{
  "intermediate_size": 2304,
  "vocab_size": 43082,
  "rope_theta": 10000.0,
  "rope_fraction": 0.5,
  "qk_norm": true,
  "tie_word_embeddings": false,
  "learning_rate": 0.01,
  "lr_mult_up": 0.906,
  "beta1": 0.9,
  "decay_fraction": 1.0,
  "batch_tokens": [131072, 262144, 524288],
  "max_steps": 4292
}
Each number is 500 + 25 x the weight over its row's rms, rounded and kept within 0 to 999. Layers, rows and columns count from 0. Numbers have three digits each. The size before them is the row's rms in percent of the matrix's.

# layer 9 attention key, 576x576, rms 0.0276, rows 221-255, columns 96-191
090:512492511512488447503485518451524439499519494468524463534481511522465534467486500516482490503469487517493486471520526521520503507526533519473488517461478501499503525470533515430488495504518484519490488497516502499486528500469512475514507482480500501499500511469515491488528474506497483510
105:488516498481522503450512520502537489486468530497507472489553477477500483491516491466519517506481506502486487520501503501494480489500501449507515514530566486503526530493455525487540497561488483464534487475521486495542446462506485488520494512543540541477478514516497524500527456493506519518
100:416532487516500478501510543501477470486528512487511519470448483478490496466494509505452514498491505498470505513511549457547495512497509544453490555514466495505519500485455493463526492503500496502451541472489523478515523471482508464552493487487499482515487498467524499504502464513509500496
085:509512498510522539536494500572478534499455493502476475453502493514543504508503484514493510500497509471512510525508494502429480517492468476536531510490533493504499444513479484534493513517478525486497517480529517511517479480483470551479493513518435521491539515479487519549466512502472528493
111:482532559515471477473504469519483515511482504511496553525460493468470554493456514494449478496498514438512501528492487521528481497489517470482544508517487516541479476524475499524495446486505497501493509520486515537464531500486537479504475516511486510508489485512499510545484490512526502497
087:509445531516471475542485489458495486506504512502510507495465514516480522478513500528478450502468493529478526483490541477548517478510520533513475516463436475507525538521521498471460518505501480489462494492505505542469524539508507466490511486473522478562475514472525485488497499513475467475
097:454499490481491467527505477431536483521524481510483513457488510527479495474527517474497468495533483515440531485494508467522549517496492546515514493508453523494546520515480494468491515523516464489515481489490453490483490511499487475477478495470535472550476518451483516501480471539459483478
101:503501507478532566459498541550473505467514549490526472472526501508502496522452492507501498478512472482533515512498524474518462490504506499528505533499523515531515479516499456536532534517469529495499516510475512502512512493506495524490489512485452549478527450470500548494497507511516487525
101:533457481539486466529515515480535531542495521482481487523480525475492451494539538514488497514544498523482487498540504484519505514478465482535485518503509496476491520517511502488479479485510491469497476473517489469499479515481444525485480453464571487500465486490521479534538567501423519494
106:448532478509503529477498555463515528483511493543468508470502454461482482495473466459514502506502530491478489478485487533487488479469500524523479517551471511511511490526518477473563491527518522539478556522492503459457511478481484513511475527500509490504504488497505519495500472519473483516
101:534486520527469493515533484479468505502468504512556500526467515480498547510486473549478510522448487526533512457502485506495517488508511508506494500483467508496468478503519475505462510484535504544493494494516514499457530556492522522533492496480501451518508516511540484505484474494531502478
103:518508498462525531468529517537535480500496520497548465505495505522536449533480458500530521526502521508549499478493503517450477490525546482508498502529538481468501473504559531511505522522454525496513516487482506549529461495487498525467493501520486557452503496516530505474485516479527502519
106:485444472491529503557515488515521493496450497511513514521519497535545522528541511517506454539497518482458561492495499500508475469489505520510514522517455474495507495499503521520497525536513503480478512494557506513508478513530505514505479506454479464537511526457501538516507492487466485491
098:524488508497505517486485533528505504486472552543477498530514508508520491515508502483493518487464559483537517537506494523438499504515471508513514513497494487536462478477503493524500495511467532462477483470506522417510496496468497551477476515535495517509498513515500511507495495497484514527
103:521465521505486538503509522524478536509447494509502475495502529505510527526512477476456495507495545477521544495504524517426459460514485506499507521483509498523489525452500541555485525506481517481480492497536538478538471520487525503447513483503461484475498487483483485458498508481499527508
102:477496484505461452511532486463514455524507476478505501502478479517464515459515494495472473501500490502454534497516524470519511515505499546473524498503462501510534532489479509467481482534517459522455511482534476482503495477445487477505487510484523463524475558450475544532505457528481490515
105:498478548543529492498504523506507504518524536506495504486478507485475522530485498519453504498500482420504521483519478497492465483501527463512535462533507498532536514497511538558474528505465470465485482519481521525468527492493504515504525507429496498451484483500477484477525508504491487538
096:526487487484525535468523555558501517467465549492534450505520516483515460524504483510517522529478548498539491474503499520498477484497510483520485536497537491502453488527483527501518528492506559472518503491523507506554511509487495532469509507518481542475499448492537501467499525451514520480
085:541485491490546545525470511505512527503463499519480508491513479481553479507524474477516517470523515471509496531519492524438482490485464472520482488490546515502511489470510482511516491513481515461522476481498495514534437489523490521461471508519494521465507492521504494535488527486485523520
102:493515479495508525502505505510527492473487507516509483498499523537524529531492503486451515511515515481481485481495506488502505514483507552501516483521504545505512550508477517528523537527419473486488498523487474474503528523511489511531506515465494454551495488474464488453466475491529482523
104:474543537508464526457475521503461519507529521489492499482513507480504507493487522480510477458524465455502462522489468503496493474494495497494494494508523492512523479503471476506516494457490488526525491527467484480517534486527488490518527563534508476513526471510482490512463512509501486479
114:526501507499540522531477522446502480497528465511510509536508504481525455471483493502543486548511480547525502467507448514556499470490506504555491486505488479493475503496495519490505521512510500512532534478469537478524489523517480472527492490516523536498519521482501525517529506514501485510
107:466517502518472537519473523505444510490451489483491452447493474482476535464514498530486499479493517506459514471501511487484502474477482521536483507499506461492505516517483461476519529496513482552516524498522508477483519469469465521490494522494479491539512482394491520532482454531465540460
109:528515523486517527508492481511536475522472520500484493449490465518492513503481478488508528517464495519496516526510483495508486489506515498533536491466537535520520499489452414530498522538497479497516485469559488498514496497451480541499456502503488522490499514484463533535490455497543512548
105:503552485508461451488519461543491528477459457518506507528512511472473491469485486498469520497508489503526492479496511514452516507494463490474494547481511490480488509507500506480464460489494490487532473499493514494493527482512489445520511487508512456500472492501532496501507509487508506477
092:443503478496549556502474554521467516483512508520488484466478482467525498498475506519506481514487513507508504496485488487518486480456477512488487537526507556491497499512490545495506515524502502453476491479461520487501491498556551429528486521506478487513524508470525498499499487492521466474
098:448498456506544510498509568457509480480535486491504482476508504507458503468489505488500487507489484540452479471457535490561494479476464525520471559496476500506525534460502488427542528542543544474502518522509489472512514493524488455528501513496488495533481499451502519492530476498467488541
095:515499477498557570501457465525472515492464457497460505485521479508505515530500491517522492490474487504500503516480455555452484488519515521491490504502532500508447469499505484492494527454489505533540510493482538512483523503531527533493524523509474467495520480504514513512512479485543500523
098:456471538490516508488527442493489485525502477497501520452503498545516491497527504507513478524510465500490524535500512458498504487510507539483514491511477489490551480532476491526479505493500461496502504468480474492503473495502504485497557492488540459533500550498469514511450483529520492527
087:480484475484524534499471503446497486496476459507498479499513483514467546484491506528527477473480497528473506521472497528535515472503515501503468546481448482496492522472503485455534522516538517510536531514509516526479512486490513494515524515524463472538519502493492530506522467509527495515
105:467509496494449513493520538504465488511560577509516495520492508467493509527481505476505518530484506517527495492493505450512487489504493501507523488516511508520535496545547504507516445519481529522446467501509490478518514503467496484489491475470508518454505473528527498489514496475503505542
104:524439510488517499528514494510493496469482469563474506472506488518521526529490502512491485497480518495516528535491476509501540487498463536532503486479506517519479491546494471546467488497562520491476501478500516468496520507502529472508451498500470508483506495544504508540485503489512497516
108:483514546517479498471451531507458506498490523519549504456509495512510486535492499523490502515462536476512493501474498511482492442526469508513496561543490460527524462508531506512510518503465555491480568484464489496534502475497525531468524545486472512515542510557531505497445492467484511463
100:535467523507518517511481494506520548491459566482513469497531516518529518550514471489500505488496510519527480542522490571512465497497523459488470487471558535519500513517505464498501470493534474499524459518546506546483518558522555517512512446490520519495532456535507473479523505500500474519
118:542503483539495518531501503518495539491475502514480492505489509515529489518502489515528523473469487503541527485517518507443487502497493484489462520463500509504483476507537486489473506474498536548517462485525555520484496547480502512479484467479451494505513476489536491511514491503492507483
# layer 9 attention query, 576x576, rms 0.0276, rows 222-255, columns 96-191
106:548498482479435491465482494589478519492448540514547469507550503465557535469439490516506485459509462545504494515558511507492474450517502464499506504479528486494484524484462512534535484528549495512486507490482487501494495487501497475527505517505490509477466513504511515489547492489465514527
101:478477504510498517519484550516509493471497502503525473509529475476512518475502480494490512538465469533505490500526477476508483538554466483494486533504476510518488518516512499468501501498500485592510542486496471541497486495471484516478514520493506495532494509490462501542546447477490501476
089:459465546514499532500504485484469507538468497485504500531489489503485482487512473519521509487487509535477454454521502497544511514497513472516497543539500485508514518479527500450492503551480539504512552497492477536501548498466499484499540534481551494528533558459525526551453519492489532434
103:493518504501483530503488494472468542496498467497507497489442472475469508473530466556514514515521550489485506473527497485502514532512490504508459499520458555518518500477526509485503520483495520514463502512476474483492485507495500448504446506492510478505496512501482472494485503486527516463
091:473511496529533545529504504494539541493543462503503485488474448504524509539516490482486506523499532477520501509471491511516509498515496516485556443483490492507501522527518512543501553478462480482531494489449511535473491540507469538490459461534468491501478465528479499484496493500506507495
087:513507463460525505496533483512522510490482477527489489456480488523520480526511481467473502501520489490479500516469514539491509541524508535527493531521501503536499508513479532486496553498518483507551497519467482482499519552528498479491497488500534489520505515525494554468501470471487537483
101:484473556476482524525504505501510455526467516454517505539531483503499560470482509501487495491490465519488472507469484478504469514528460484466464478526536517514500494502508478487484481518480513521499510482496495499449525510477540533515533523497533517489492516532505476514546494483496477533
097:501515466506529482493497484478515514530548491493496468536517523485488509533502538506504511519506505507507469493465533533515460531510550508532510559512489473512544493505482541516498536509527476516492524508469464489491528518505486473486493498468532491526529483493505518473466512529497496471
104:469474486502479478513493496492509484499508523505485512462490519521473527531492488517538542505547475515450497535511479500453471482488484499505481488504455533513497501470547511505524444499470489551495549513517512486509474480466546508515489515508493531507505520516495544516511505449491491466
108:494514531538520511473482511493542504492531496492442496490472515513481493523542497477460484515505499476516534457494470504488482517478479463490555477470467511504507475488490484549514468494477523490508507506473512544481490509501521508531483513517465430525542477528529460544483519535518502498
108:533482516511459487452518533544510474521461528486504496528534502523540526465477501507486488479472442512493498479486502472496482461501496498490502488499501464459497496517544463502520461535469524487526513454504514504465513463510533532537533477527459531470469474526540492474488532521491495538
099:447452518507515479523496517501510505486491472506491445517539480465555523505489429511479494452498531547518492485543485525508523526527522459542473505491493502495475519523561541504532503530485490483519505470468497520486518574462490507505508509535516477507512534479511576553524455503479550460
094:494472504514552501482492479494538515505522506486466534507559513490518469504462462517507493456506549547536507463548535497477507472474476473562520547488509446499496477469529504538505505520514474483486502485506537484524484518477519472514514530494553535526453499493523514495453501470502518504
096:494490535520514517525519494523460486503530459483507524526519504492512498523504492516522495472526548502510462500539487512520545444512492472526518486512524466453507533478514530506512513488497477429493492475539506497484507522513493569522497519540457488520505482477476497487473519490523532508
086:510477498486501514479505514553516510477467473508514473503517501491518498503500453481459497511502474526499503466528440518492486532527486494474494521518511538500484500520472502481528512489494528525510521495492455478481520525491456482475510502515498440466518510518513509529521492429509544466
096:479491487485502528502548509492489511526521459482476550524514545544493521512545493481505475546490506501470547469463472543487520535514524502505488470530511495477503505504449535562467514486496492509554478514521483507470531522518527492493525508480469476510521502500504457459514494470508515484
083:507473542531506499497506516509516499510516516446512464515555525449540554500483503542493465445469502529494479524505501501494487473522473457485492494482500460489497525481563519542526467516503496477474513475528488515487513472482524559535502509534489522516464481516511519501488506540486503521
080:492464436481473462489473489519467484515458501515514518480556505506483497519478526506515454474502532519503463531520534519502522482508501474537458488500493501494510527452470466492522522535528437502494485511540539503493480500493481464547515528479512556474497533442499521530529478500485482497
104:491524513474523509503529504535513482500479437484503532494534525493527507513525447448517506520506458479507502475475537503484491534563505477506464521508503488509459495502530512506511532501549532509519514523524479489541495493516493498476525524507528482511482523527478522479529453472474544501
104:511506533473456505520523487471457481469501514468509549491475513497478496482474537485555477490514492466489471524511514478500524480496456529504526475510492524543517497534476462505462504451527515483474473511508529487557485491506525538462542508474536489507493546518503484517482503474509474526
111:539501521465497472484472500458528522516539515538532473488507475490449474500477483495447495467513552518521540521490531476499521473499491495469545539459513496539511519461504541481516434514512426468508493504463535482500517531528549471521515526495487508467499532529491517495502500532523508507
094:512473545500478499525482487488494532459465484487553465481479483493466507515506502492508484479486511503497452501514512491502508477488490496497495492518507534578526525449536481454530464513480499485506530515480462550482511483475511515513489528484526500510507521483502571555533509485481514495
113:508514523508495553441491475513526486522463499507504513467517479497536501493492454498479504511509504533498488484511483536451484501508471462492491541509498485526497474462476489514506505525545498513543541484520514504518533487495491484505532534525523520509501521534550509496518559474470489465
109:495516515488525497518464515505491527496483509517553502515470520511472451507507511477510502505513494532507527500499538458537497511477511491489506512481489517514465522504481458491531489506498490500453500510480487507491466459518512472495485471486471491459541511451472515494484478512531512468
097:492458500444450477531472542518514491467481532490517482486518481495520517461495502480501464450485546486501475502504469484484520491536470479483495460504515505509490555487532500488489482489493479477486491531501493501499516537509495528535452489524502499493498527489482506528547408527520533514
103:491475484475511505521479533554528493486496526488550499479506455476503497507496480475471536491477495515514481527517458528470467508499475491438512513491549513519481484478510523509509475505509487501528522527474495519523485512507494475491488546467489502486507525509433514497583436491488515502
095:485493527500490550501471510457484466455449500543504497468477504493484488476481498519509481468495529515489534512521488478494490477438474518475485491495501519492468526506528450468482445480467512457503471501488531493511483496516506518493491512494491496448473520491541519562518474505526512500
092:495523524488490536481536475512469498474466481508499545546477503504517480499520501463494505484526440521484511470523473493497512525488512531507530524537526472460527510578442442476474516466484527507526522492487471492520515543522507513453529480537528456547503521532531525508514461481528531496
102:504492493501502505519474477490508507476462490528535478475491452499462503463504458492481540457496520508533514518545479487497517471454470500468481479478520501520476503466522501489507445511515490493517501518475538503503481524468483505505455516505466513492467525491505507540547502522503475520
113:505472503499488485505501559544514494491521528485512492519528507467530546491481472514508506508513487500488494465507465502503465481542497470487478506489551498501507491520484476497509528493485457512485499468522475480529544474514529552467507509497525506508506471493502452464493512468524483498
107:523499488468524520503488467458472523506537500496471497486492528551480485509543484515535505464486544500525526469481484514518509478462454487493505499498494473495515521438498512519504505491472488472485469498536524496525504513489498509479448507544508476548534504470506469484449458512521537477
076:498485499522463533526538517497506488463504512488510502485472469487558512465489460505516501459498475525483481469551453464514542479523416459462473490438459503472506525516543477492508439501489476486470517500518517526527512475495481541518519498504519519501453522493489493529508516496475468541
102:480535488547482527531455521489477541548516521511489482504497508488497521510506544488517536519482509493532516508459519563486477471445492484513511516474497507483511454483495543543478509511537510485504502538476546518492481482474509517523476529474478516502505457522515501489541534522434480517
110:472495544530511512507468506478512477524481527533478516514459491507489496500488556485488516521470515474509542479464493492504467500454525500519545486515494489491524496490507470492489487487471493465506487480472524548469489495488535518537499505488445512527554468499538477528478544535539473493
# layer 9 attention value, 576x576, rms 0.0276, rows 192-229, columns 96-191
077:467512461515491535503538449515486529513528529513448510507532491487495491544491490520483499502557506489489509538505477467488454490491486514522519486514569425458533452501452541474519473515462524504539510533530493469499505494511495477456517503478490469502488488486497489538532522482496556473
080:489543535515497491505507450516452487483480506490547540475430485513494494488528515499505546505533528478486546463526511477479519494479497525504447464497456516541528520479476530489513519515501472498529510494487482509458502499471459524472508501504500537483470475490531489462453562493508534525
081:499500540496505486488540495494493509499507515471477495528458482452507468513513520503509508530497528455517472501503470506482506505443503512517473496546506493504457502494513547511507480481519480514486466505449541487474517536478458439514472503491515525523488428477499498485514550532500486517
087:492510476497509519493528510455435461484492510483512501475474479500522528477481524511500508468499464505476504536510514521520471537521470513496493529470541519489545484503511459499480486521480535503511538489526486483554504493482488512512489515504476470513496494517486507538519476484480536501
091:489496555454495487509514507519471511506495485473482481504504478521503443478530541512499507519478533474518483512515511461484508508438497489551478466522487542505487486479501492485449455492469518512516496487460522539498521516471521441515473489503511502520512453509501512507500544556532436502
091:547480475529497503495497508509524516514456503458516523484481524497497514543507503476469488506467489579492515495480505500497530488508512494454542503460472476512535477518519496518512501494526461513473511489530446466531496521499527540484504504506506510523521525492498507487496510496521485489
086:510491496474489505477479499480528474492469506495499539514471509533511529488473515495504502476475456533486497519455521466562526529520503468471504490460532521491495499488478538497543468494488495466556488470503484553490542472461533545501517519455485511514515521500520489490522429504493504515
085:496478497452492502503462450443538481521477521451484468507484499535459496526522505490496457523494508505493513495525507471472485527494474523473480510540512479507523468483451539480512483492512447530561456478463516489492569484489539529494491555519468468506502517520508517475512496524508482498
079:423529553503499510528499474492510462510518521534488514493499495492483493524494510491507502495526504482463500521488497481544450522509440466536467507564504539496500484481495486460532473496494573505490524508505533521510474550476449480461512485529501503481485468490450481505491499482522543472
081:527491505511480510495518508493497484481486493478550495447500493498457556476485516515500508506496478542484512506495525510525478510518476508468479489504494484484486561491466505499494481538500503512511495470481499506531485468506509526502528517472473522464496539547509500461486496495499495477
078:504508466480483501480497515436499517480515488499524491487489492474454493468482503520473510525482459495524497532524490474491443541487499514473510489507514483496446481514478538494495478536503524454519529492484487523544441457517510462511494480503458520496508458508514497523493470485500483483
085:549514510530506493501444512522502475518498494417504478523477507499517489487519502490504519524511490544530529514527470531568548475539514528536509499516517453533466493519491520475536560483524510510470503521518526414492472528506463484483508509518506509468508494490482512477480545499506519500
083:494523479548490507514519493521566499518496492465501552527492524468520491479503491489470506562504448496475482509469467545485504558559485464503527514505522506492513500490487473495567501517517509487510466509476465544510494444529469468524536514493481520469491454504441489495494519443502516472
082:498480491503496527502478484478485469490487528512530522498483495443487463509460457496460503488511462447481493498524498497476457470503505483532495526516491522470558462491527505531491484494485496516511438562524513511476514487508519494493511478499497543481497543490513502451439506504509570490
079:491499528505518472510479502501510451514500492455511478488469539465519516506493514529508492525472478525506488551475476533534493542561493468510510514494514450511501503484506500507554502531498537512493517510451478510519511499528476482523529511483499494479525483517472500473522524469493504475
085:498458473456466558480473520486505487519501540514530496457476489504493576510520504494476499488525541530531484520510507504546487500533483511519465498507499523473527493507516489499492512518496495510512459480478476467512521519504494552503506501495480446562495522483481460463510489489521445502
086:525470511502482490489524529491494476494496493509539476442534455518433526502512547505530466473494500515473467492519548481501479485486536489474496506470464521515500499498531464459443472513489485507500532483524509538524486518490539519509475475514492494538479518510514505483466462505502446481
086:517483504474506533500498496478471480494481519509479481504469457546503511502505471477507497441486529496510522464550523487516495462432509499479493506510520497498509482533523509515453499471498480458511523460482492474467542559459503536520493473507542499538513521500538483476503508561504473542
083:481488483492512531503511518515472529526514504532470518497507479506505519547528528485521486506508520480522510473499512502542487432451486510535492505505492496524495481525490480499471499460470544457474564519501502459447486569478513496494506503507526472510445459485485480521522493536501445538
086:447535493529514480499502481539506526504534508555481491528466502465477492511514504501524524528506472494469495491474495535513485522525500484509473501517546468499506536492534545468490513483506540519517481514508543547521458558494462544496531511520512513512485476503503486497527522467474538482
086:475498500580509516490537466467519468480518468523493532484475450504498532499504518502490501493471496548491519467520511501469493536540525444522512476491503530505515486506535501463435510506535541454497454495510526515497518525467538505489492466503494495456525530511532502478504528500490476508
082:495497533475514460512497506561531496521491489507498496523482508511490479506570551524512485538486513449511495495487509496511499517479530517517496533561512494506457525506491490518521486479485495501440493493476543544462474545504496453522493448509529524494483463503501489484493522506503472488
089:529502482501508491502445502526498532514433478511547506484501507517520496544499494490483486490475481533494531504506513526519513526538512549534524519499467492542546478504533482483503522494588517476451548486501482508557542469459553520473502510496484508465529501510529471497486496473510524482
085:519510538498538491497472550506435499476498456471529480525497474509504456488506553528518503500466463483483486513480475573487478503488530523461495544503510505501472497504516521486500528507472547505512530508495486556475505507469534502522465488523529549517504490544517517465416459514497503478
074:506484504477490495505521497483487504495462476487477462524511541518479465481549526530518506515472505494531492468498486468496499480453520486521505488506470447499521480507464521496524477485488470538516513451470493484436525496496509503492496508517490534531505535520532494459531521531468483533
086:542506504520518514506539498493454396519472490489548515474491504477480539502493466513486502471508505531495530523513507518532518534570515526460496465435477475485584519485530482512511523540496467512495455470531482505517507484516529510501503491473492460499506527526514503495490487483505555460
085:505481513486524491484553510513512520505509529520475510496519525526445529502496503492486509521532507568518526473485497496538520503509489505469476494482559459502512512495466504510528532493495477517513463496525488468511519467488521530473483484506492480496513525517533483492541547492497475465
089:528499535542525504510483507514510471488465493515484519524509495531518471481496517498497553514525532532513471499513487507569528569497518488501477525522508495513511458500481525489475454503485530532489514471480491527509480451484516459497447505527513461529471464494508547513498516475478433493
080:556473504511498499499493520520517494501454538463538488461497529462497512493495484493478481480542480534499523530510481493506516509502479490440495482475495521485556523493520536493568483495510485480508518512526477488521497467533519539522501491492474533547531557499483453465484479493511491507
083:482488469480501516491511502483512525475529482508504507506543528489501495534485516488501508501498517491510535494476511504512518489458518533530519513524506528507476479509436472538484506504483510462456530498550463491520488501514537444458513515476546484502489498499480524553475487472478487497
076:504501512484518493510521490488508496485513484475533496470505525497537488483469468481516458481506509526495511492459514510519536544534502493449485504479510495515434525510487450527498491500530515462502492527520513511542507511533488520523495492512559501467533542507520466505462496507558472508
083:437510510500503507504464505504554480506520494521467486528528507472540471532525521500501507528527485481465489545439460513554471522509500527489518563558540480493474499466510461493543515511508523514498470525475527515536492540492505488456522500530515492468474476532439483487469482488525468500
081:522501504524481531495543539538482490482475496477563521473505455491500517464502516499493456508518478539516504522544490512483483479534506473424509496512526496530464514470547505485479468533487488493503525488491497492515503485503506533506486501466477538492513455520484476490511509508524487507
083:484495515501519470504499517502482464496465492521465513533496490515508504482513610518512488488516503481499492560518496496516502533456494486490453490472511497498469528472464533478550488475463512509550557529480521503465476499495480490518474489512503523517555475494523518454495500520475479517
082:499543490492510441522533532469504474501493518483501468507516498499478514499494552526510498522449507515481465485481476473523466566517492474505492463471511534538502521465500478454500467504518554499496522484494493535489525485467531500498475546516495476461449493485470527516563487487468441522
084:520493512479524503475519505452493501519486495494471498519477520537479490508530513478501505525519502493512509495508519498513491485447485507484495503470505491518490520507502541519512500473511484484516511498510439442473500507503524478511464505489519511513491512478518502488528504541500440502
083:466492524519513505509522518474508537494500517492522510507516527453495458535496557513497517557504490509496477506481495525492509535464498522503533521488496527481504497533523477463542497498503537529491470480493496478484525481465535489479480513505485516534497435502504494491497471469497469502
085:514458550531548466517501532508499541495518509513497462498515511506546444543478479512509495496503546505501486492508504500515513501503511511548521477458457529496481504491512522501520490516487481494472502549510562505470517482516531463472502486519528478516472525489494474492447551487502478481
# layer 9 attention output (transposed), 576x576, rms 0.0343, rows 192-229, columns 96-191
069:503509527463497456522458507516487473473489483475497512508507558477505469447510458469496480463470481530480499522484501499483546533484504513507457520493450560515515538473508522489524482483525479509459451483501476514487475441476537501564460494539524490482496500518489498510459455501498521549
070:504484467513480493478514522553528527542493495520475494503530498518502524477464465481520502488457508515509447506499518485507443505513460469500523507500508534455514512509520475496473494515543475526487499522507525462524494506518540507485494477526504517538529540508462510532508464544481474448
076:493481501498466521521494518543482509509515503522497497451497503518496520470513486508497481490488492532490517500488486476509452482556454525482513533473484522460467498497511463468495485503486514505509502498487505488506545472491486523475511484516498494477522575522475534542506493495489550504
079:539526497490537519524470496507544482518510485504522495492481532473527515494548508457491469539529483458484499555455507522477532492456513489532511476557496451524503504523472521520511506514536470458480489484513513526488471473510534470536481491486507498521511463496517491474474506518485509473
083:489501482511493528478520515530499463481495499527533475492510481517520517485480488495482439503516482493505520457534504505520428511543445499502504542493502493484452503542518489506529485475481488521502500487508469502474532485471457542484534478509500502496486546519499490506542497489453541499
086:464485506480487484518492489457467469486500511523516466526514513490511514508499492522512527496531539475483473520517532530526488476487552471513482458517522517502493509496455485501499523531467520492491469486489523504517505488511520471515483503452456491455524477525513474496448513516543495453
077:513507514512536549509482463509495510521527513491500483496493469485500495511528502487458461520536512491516506493503478528426463503498529545540523509521486456510559495516426462493525532511490485522449519515516529503505470489519464472524486478518508462486519481470506478543497531491495496471
076:499470512479513537490506520512503542486493503522517522480501508516521495520495498489507530491535516547491476531491503480527540485495517522538523477473516538507488512488548523536491506470463543492491512490530513498533435458510470458487460470515475508477520441442510494547480518482470484462
073:523535453482487530460465541543463499472517495441516522484485486480499497432508468499497454486538492494525507492510495472466515500502472516503502539472505470510507485521498509497519502472502498516507448526516472502504488478485536526483519517478501528517508512533525511501512466496481489509
079:480473469490522515498484477497473538545491480491509518490465522504473468531510471464466503507504551463497493512495516526463511487462542547518520512499485534505527490512487496486468505504538479488502479496508513482520508487503526469492450488525509462461519474476511515511454512503481537536
071:500497507516528475516493506543514462510473500476479499523499477464516488516517498486502512451520500503505520460493496520491503509518522528515494508515465495478515492449514477494492525501525479503492491480536539476488520538471459496481465533485478419475503494525524445506486514511509501515
077:498466484483498498523548521511477494473491483517512501491506491512497515516477491520506528451489530466494494519549540473457493494497505445507493468475507509472514514533517487506458470516461519472471480464439468543506572513477514516491483510466500466510529513517477490530489502511467486480
082:522506514461505472511477501491471506516509527500497484482490500514460471495515501542499545464498540531512533467526492443496545477464537534462476499524491505494507549465492516467467472519509497481484474531516522436490483513485531477511461551538496472489516532492510521476530492514536536531
076:494537492480527487497522511480533575477489470466480516519495513515516500494516517488451472483529512530507522506495480486534524507518492528493481496482490495508491525511485471476463534481546472523503544459463472468496486498478521485506472476481519476515495498515485493516527526517512482506
078:537512476469479493528474519506438492486510514518480542493482491497477499477529510489492526503535541498515510490510514476467504510435512545478516515521491513500506507473475458463476456511505492484501441498497519482488482488475503498513475515490477447486493525502514528511467456534492550511
074:506512458521536498499489464537487519488525494444502465470488537467514468482516490487511446518512485468495501525495500538458493489484488502446488518489540452534510517484482517538528472498499477485461514499544489488471476509523534497522478449506517533438537490509541550546509552493477511512
082:493515476493546521471501447504459504508496517516521486492510522466492502515498438452487481502491487440504537505449532562507465480532488484485480494525527532481526494534458483552522514493493491485496472507498447508507477511514524479525489490487484489487522456504550460439514527483501487487
085:473507509526494512508508475497528522491495455508526476494524512474520522517488518532489471537498482506488474547481493539497452515556466465529525497488501504473475503488507510528522514492482506557496517475478493550515500500514476490471542475473487533493501471500465510533486529489490488427
081:495498492532452473473524504494510484434518473464526489509536506494542487474505467493479453532470458498482492495517483490504454501550459465490505481484523515480472502511527503476542491520481502538492458471490472555524505498499467523453512451489521542506562517504490523479524504520527493485
078:545498529486461503482518509475472483475510482441509518502550476523478526425496466482484466465504504539488496511497457454503522500508455518483504524466449503479504453441467494499502493486519516485487501490468514524476489487512518497494523496510513507518511543511490503521472472496504473489
074:466538532477510510496527554514439534517499489498543500520527563510482507487489507494508510528523495487485497501468516505501520480508490520481485514500488500464516511501461500534493531493469455525521506509480490477480473473522490522468516503514525498514498507502517502522497492487491509498
078:509479483519472494493515531515492482501509533466520490491504461496500504488476483503488503444517497520510532455541497505520466473518445469490475462482479512492463441513529481463480461495503549537523511486528465513492504512449484559465512527506444505484506546528478522507531476492504518527
083:490519485489474476484549510477489494475481533519494465537522508522504519500470515495513520518512554463504478504476525497480525488508523438473491489528488562487506521504499507508516505525431459522492497524518483447476478491560522496526494489448497561521459494479519507463465493519502471464
078:487504451523521554508530445527553491542452533530498504512487508500473544499508476467439518526518491488528542477485549486487469507553450479493508473510469505494498518515508443531455487531541460505466548465490503494520480507513476463491542501462471468487474485497559457483558450522488504508
066:515478524521479526479498473534501516500539533491510521503504471509533538518465470514506499455473495519494505513513512494496525539522483499493474508482512546496474472522536475504491467477467500513521515532492484516516526502501512482514459500521509460503512483445472518541469470497477486427
082:479495463473498538506491493476495565460464487522491510466507516522470473490512513465527515526502490479467494519451549527457484475434527477542548481518539493494509521488434476509505519512554500469508487511494501494519497463500502501549467510510510488487503478513496469516477515507479479502
080:496501523487480528517514445469476465483494464551519459484497514467517471503488506499508515480446537461496481537492576502462479515479530485522524515502465526516505543532504552434493461510528535471530509483478484518508531495506499473502533514502497512487483500488509527511459501515491517542
080:474471501472519526488511485538480438527477512504550499489469501478452502520521535502492445524465492484503531475448527508440494467482470517497520493491505498474468525529486455503474542488473497443522518544550513530516490508505498530499529531477485522517506492512524442464517459494508536516
074:500501502475495514512507468472475501508501501503470500493487496549492454497484504482543547468456531520515465499462519515477521515502554524535536495525530489510515511474493442518469524534494515521473475487479533494504530492468487465472513493492493496480486472503526556513456543498516532504
078:483480518518525486499519514502511473499495511493539483516478512528478471511530478523440530521468466471472529510489504495495524485485532490547448535534497501505521530537525548466530516519476457547521489496472508480500538472513460507507465498476506530477512522512527497478535530526535502509
067:535485494507506510501514520509480457553485484527520495499441494506445526513526510522460536491537464485457525547496486544495461458487491521547502494546506504481548499502480516531526470507491492552512480516491502515461459494512519470519511475467474469519491480538488513501509514488418521484
077:509494509461484466509444544512472514462496512469486493487512474492469510506509499495446507495527492519513530508515530501476544471467463487506489478472450512561476474508505515475479497480470516528483484537538481522481455484507519513504495489476469516508513512486558558521530480485474524533
076:509515487487503496505443467504482486527510484514447475459495527470496496498502503509510512525468515461509500500467543512513468564485533570483515497529482548464523496492484462501521521507531491490491481516483469482489500561497480478507534533508495451486470545496515546488509513509483541513
074:479475477501517553504485487519505544515520526458511506482504474512463527476486463481464489510470507521505523464479557488462473493482482536498514470467517502484478461491516453547432494539494506509474480442499539518539505502477500480470547483506491433483463519515500498558488484490491536503
074:497483509526501518455557441496495509499512497522503522498543488520486467468522469472513473486492488436516504511503576488492569469503489512542471522499518500467495472538473517511453521502505503445509492463514520507534480516500501507509495483492511498586477481509523502465462502494495539495
077:487476525483469468521546492502528516465476477504524496484548481524507523516469483482501498469455498489475472509491520528489515481512510508544502466502482484497513505507511488517502501507489543494487488470499517554510506487474483540471530456511485505519525478516510492505437532484484497491
081:515513502494473524472503475500509448533481494490462479528490469531558500481536493494477499462478490487532530474497491461490525510500476478482438482529498508522517530499482530502464486499500472462508560543535484493507497506525473473496515517542502506504472564501559523468545485506524547510
078:474515473489483500510507510511479499484485519533476545504503509511480495468504491481469510532450463514528493454475503492497460504518473464422490508495528524519499518528498455452463513511476501517530467474513460482516503488501501529525490548504495533476473500502515507501570421492537495546